Part of a small language model's weights.
Architecture: LayerNorm before each block, biases, tied embeddings.
Training: a variant of SOAP for these matrices, 101M tokens, 3077 steps.
Each number is 128 + 32 x the weight over the matrix's rms, rounded and kept within 0 to 255. Layers, rows and columns count from 0. Numbers have three digits each.

# layer 6 attention query, 64x64, rms 0.182, rows 0-63, columns 32-63
088156089159131136091097154168128122148092191176149141194165154140153061166125064138194143195112
070085125082150124140162144135154150070156139121142103129076168089125158092096156133168126173159
127157104114143116093162143082160156103185152145139090183142105109162070082126139082103164122220
058107104112177166204138112149124128159079096078095198101091134081131147186081146189097129133130
088175090130153186151165103140085140190100128068168182150169127090119171185105154113114141121180
128108134053196167190122128164123093197077119124108108141112070191101117103127067095166126140125
080143133066116081094054128116139160163098104148178118165131151048110144156118117164076130112139
093098092187114165119130095136070126152140080081127068145106173138149108109146091105130146157108
176138135127121129160085131150196132126131141110141182131101097082095174129151096134114183130137
131128102214145090106151149144151025147167178082117145093128100124087122141116175128168105054188
128086093098128092136140122039152169095095103124111186117125096145091124135109178133227105081147
113144170139099092073077103128193055165158119108113142164109113121119142047118137107114139140162
153111135099162125051111109097108126158111057125147146179117111067125088150093136131180098100121
164154118187097211156153091098162143142167150136101092134150065160129070097129143164097097089169
151117183176150080109175238124119195141088150133062102163160106129112147177103097124168131125120
165155036106176112087135139123139199165177051102115124056109122164141167117120127166161131155177
112129152169135156130142104194129097157150157133137135133136215083140226091134148088103169049090
071118143072205166099183182116130144052190138119192153104139102171141074124100135105073151118118
107101164122120223134140131104114125085153106186129074111086071182207150129166171115111152105127
118122168119087149110103099094094170142151122107199143142132082147101116175148109106133134123153
137015088127120081149200168230131171157123115177214164105147103128149168090169083142097126119141
167097124082077168104099180128103074174165166123138097131152061054100138178151152014115125110131
098144117128151126058088096153094161147128156131154147130161142189111150096197141189108148140121
094079146172096084127180125158204122152140096108206071092160109114061143143156169176150165202150
165181121096053113131132156145140141087078116094193100130143160185125159113078123067119098170111
111132150126179137186174155066094129174109167083171106075140094159169140085122138087182117138180
119159114111102120143178100139154080124208136056116107110083144201123178172104116156139108162169
089154059120113192099091109060121119113101152146082169125110133100120143073121178106150147104175
142118151170150229097165141168147179092131065142125160188184106122132131139088073030086116135156
167074135159099122150105126076113158136153114065155167164106123123129162063185147183139172119090
143111156166159070219040049207111129102146111078132125167062081111201135161117143114072102099131
175135136109096132082172033119070112115168130134136126149147198094199107158132087157107143105159
127103112147081117153152099147106164113137142127143133104173156131103142199161126127146152121093
104128173118168131121099090124139151134170148085110120103142117109083094113086122104105190124131
151130148151105126128122170108103133141155118143089088077096104135113100213115162160182118156139
088167168168130103177159148168144110146098144153132181070129108147053121119153112188164119085133
169099064119135149146109142103078197120104130064129177110111131130108126096112069149099174152146
117079139086105058142141101133125124158142160150119058183087162123087122120099090137062136087123
164153149118125110144147105142119119100165105121093188188108151151133054191111153161170091119095
108132156149087175090148089154139112139162126071118139131156101159122197123109115077131119113187
165122098086121125199153076197133125127116123131130116107095148113110144118130148172130087140136
123171114123110153151143141121112155120166141141131167115159144121115130150108125094106083160125
103149133149087142165122136152084136074130085155176117109124116078112145124168094131133070092117
129125058090157127148138157114086162212086168128089145087113119130075127083100180095142116123116
101103137153137143099110119103148177096135129134093099101147116149100112123162067172101124122141
124110107111108129133121157128144110147123188161116113186145112103120160132136173148161152138140
124174138175160220140116080098106069166151140106132158105097098141125115114089117111142104132103
189095146173084142110067119158113092109158107077061142130144109097081085118152157044126136118160
141166132116151165160138112176159136126165076169145184120168118112149177141100102163151115128115
088089115144141110132090110111109132126148128149132099149129179166167105151116121079131110161166
137158186154123119154102166100105115116154155126165114111121154156133138106128108163166137082133
095090104129124137151161105096135118146096113112128112165103144097155087174151152164093169157165
107181193135096115116075082112113124126109153157134145134118162102135119130156133146079167139092
123146126117138142124080128098105112142110111126133171131133099125183090134163151162123134130125
120104109136132126106173082127128116077119191141110105076084079118161110080115117179149106110098
130125122126139129096089120109124148130062094177145116210134092154105113108102152099184121118159
106153090079148054139123127093072120116116115109149093128081160130172133093080149156095072137195
117106153086113091114086101140108122148116121145140116101109072181199117141126104144080080130157
153141132100125152162093158103150149165156100138113171140090137102106121164119167156172102115107
156145174129120176082161152153071112153170158123169117111098083112158137082141167149118119123113
138114191156138112189135049114125147098126130151141128105186134143095164045136093144121162120085
141156113165120069096137120131127098158106147132185161147065115156159107139124170157149081084137
154141142181122163200136087132104122104133073157056130137162102153113151110111144100081122191114
131111117095140113131186118162104139141115111119087205143099130102152141136098129101110073093134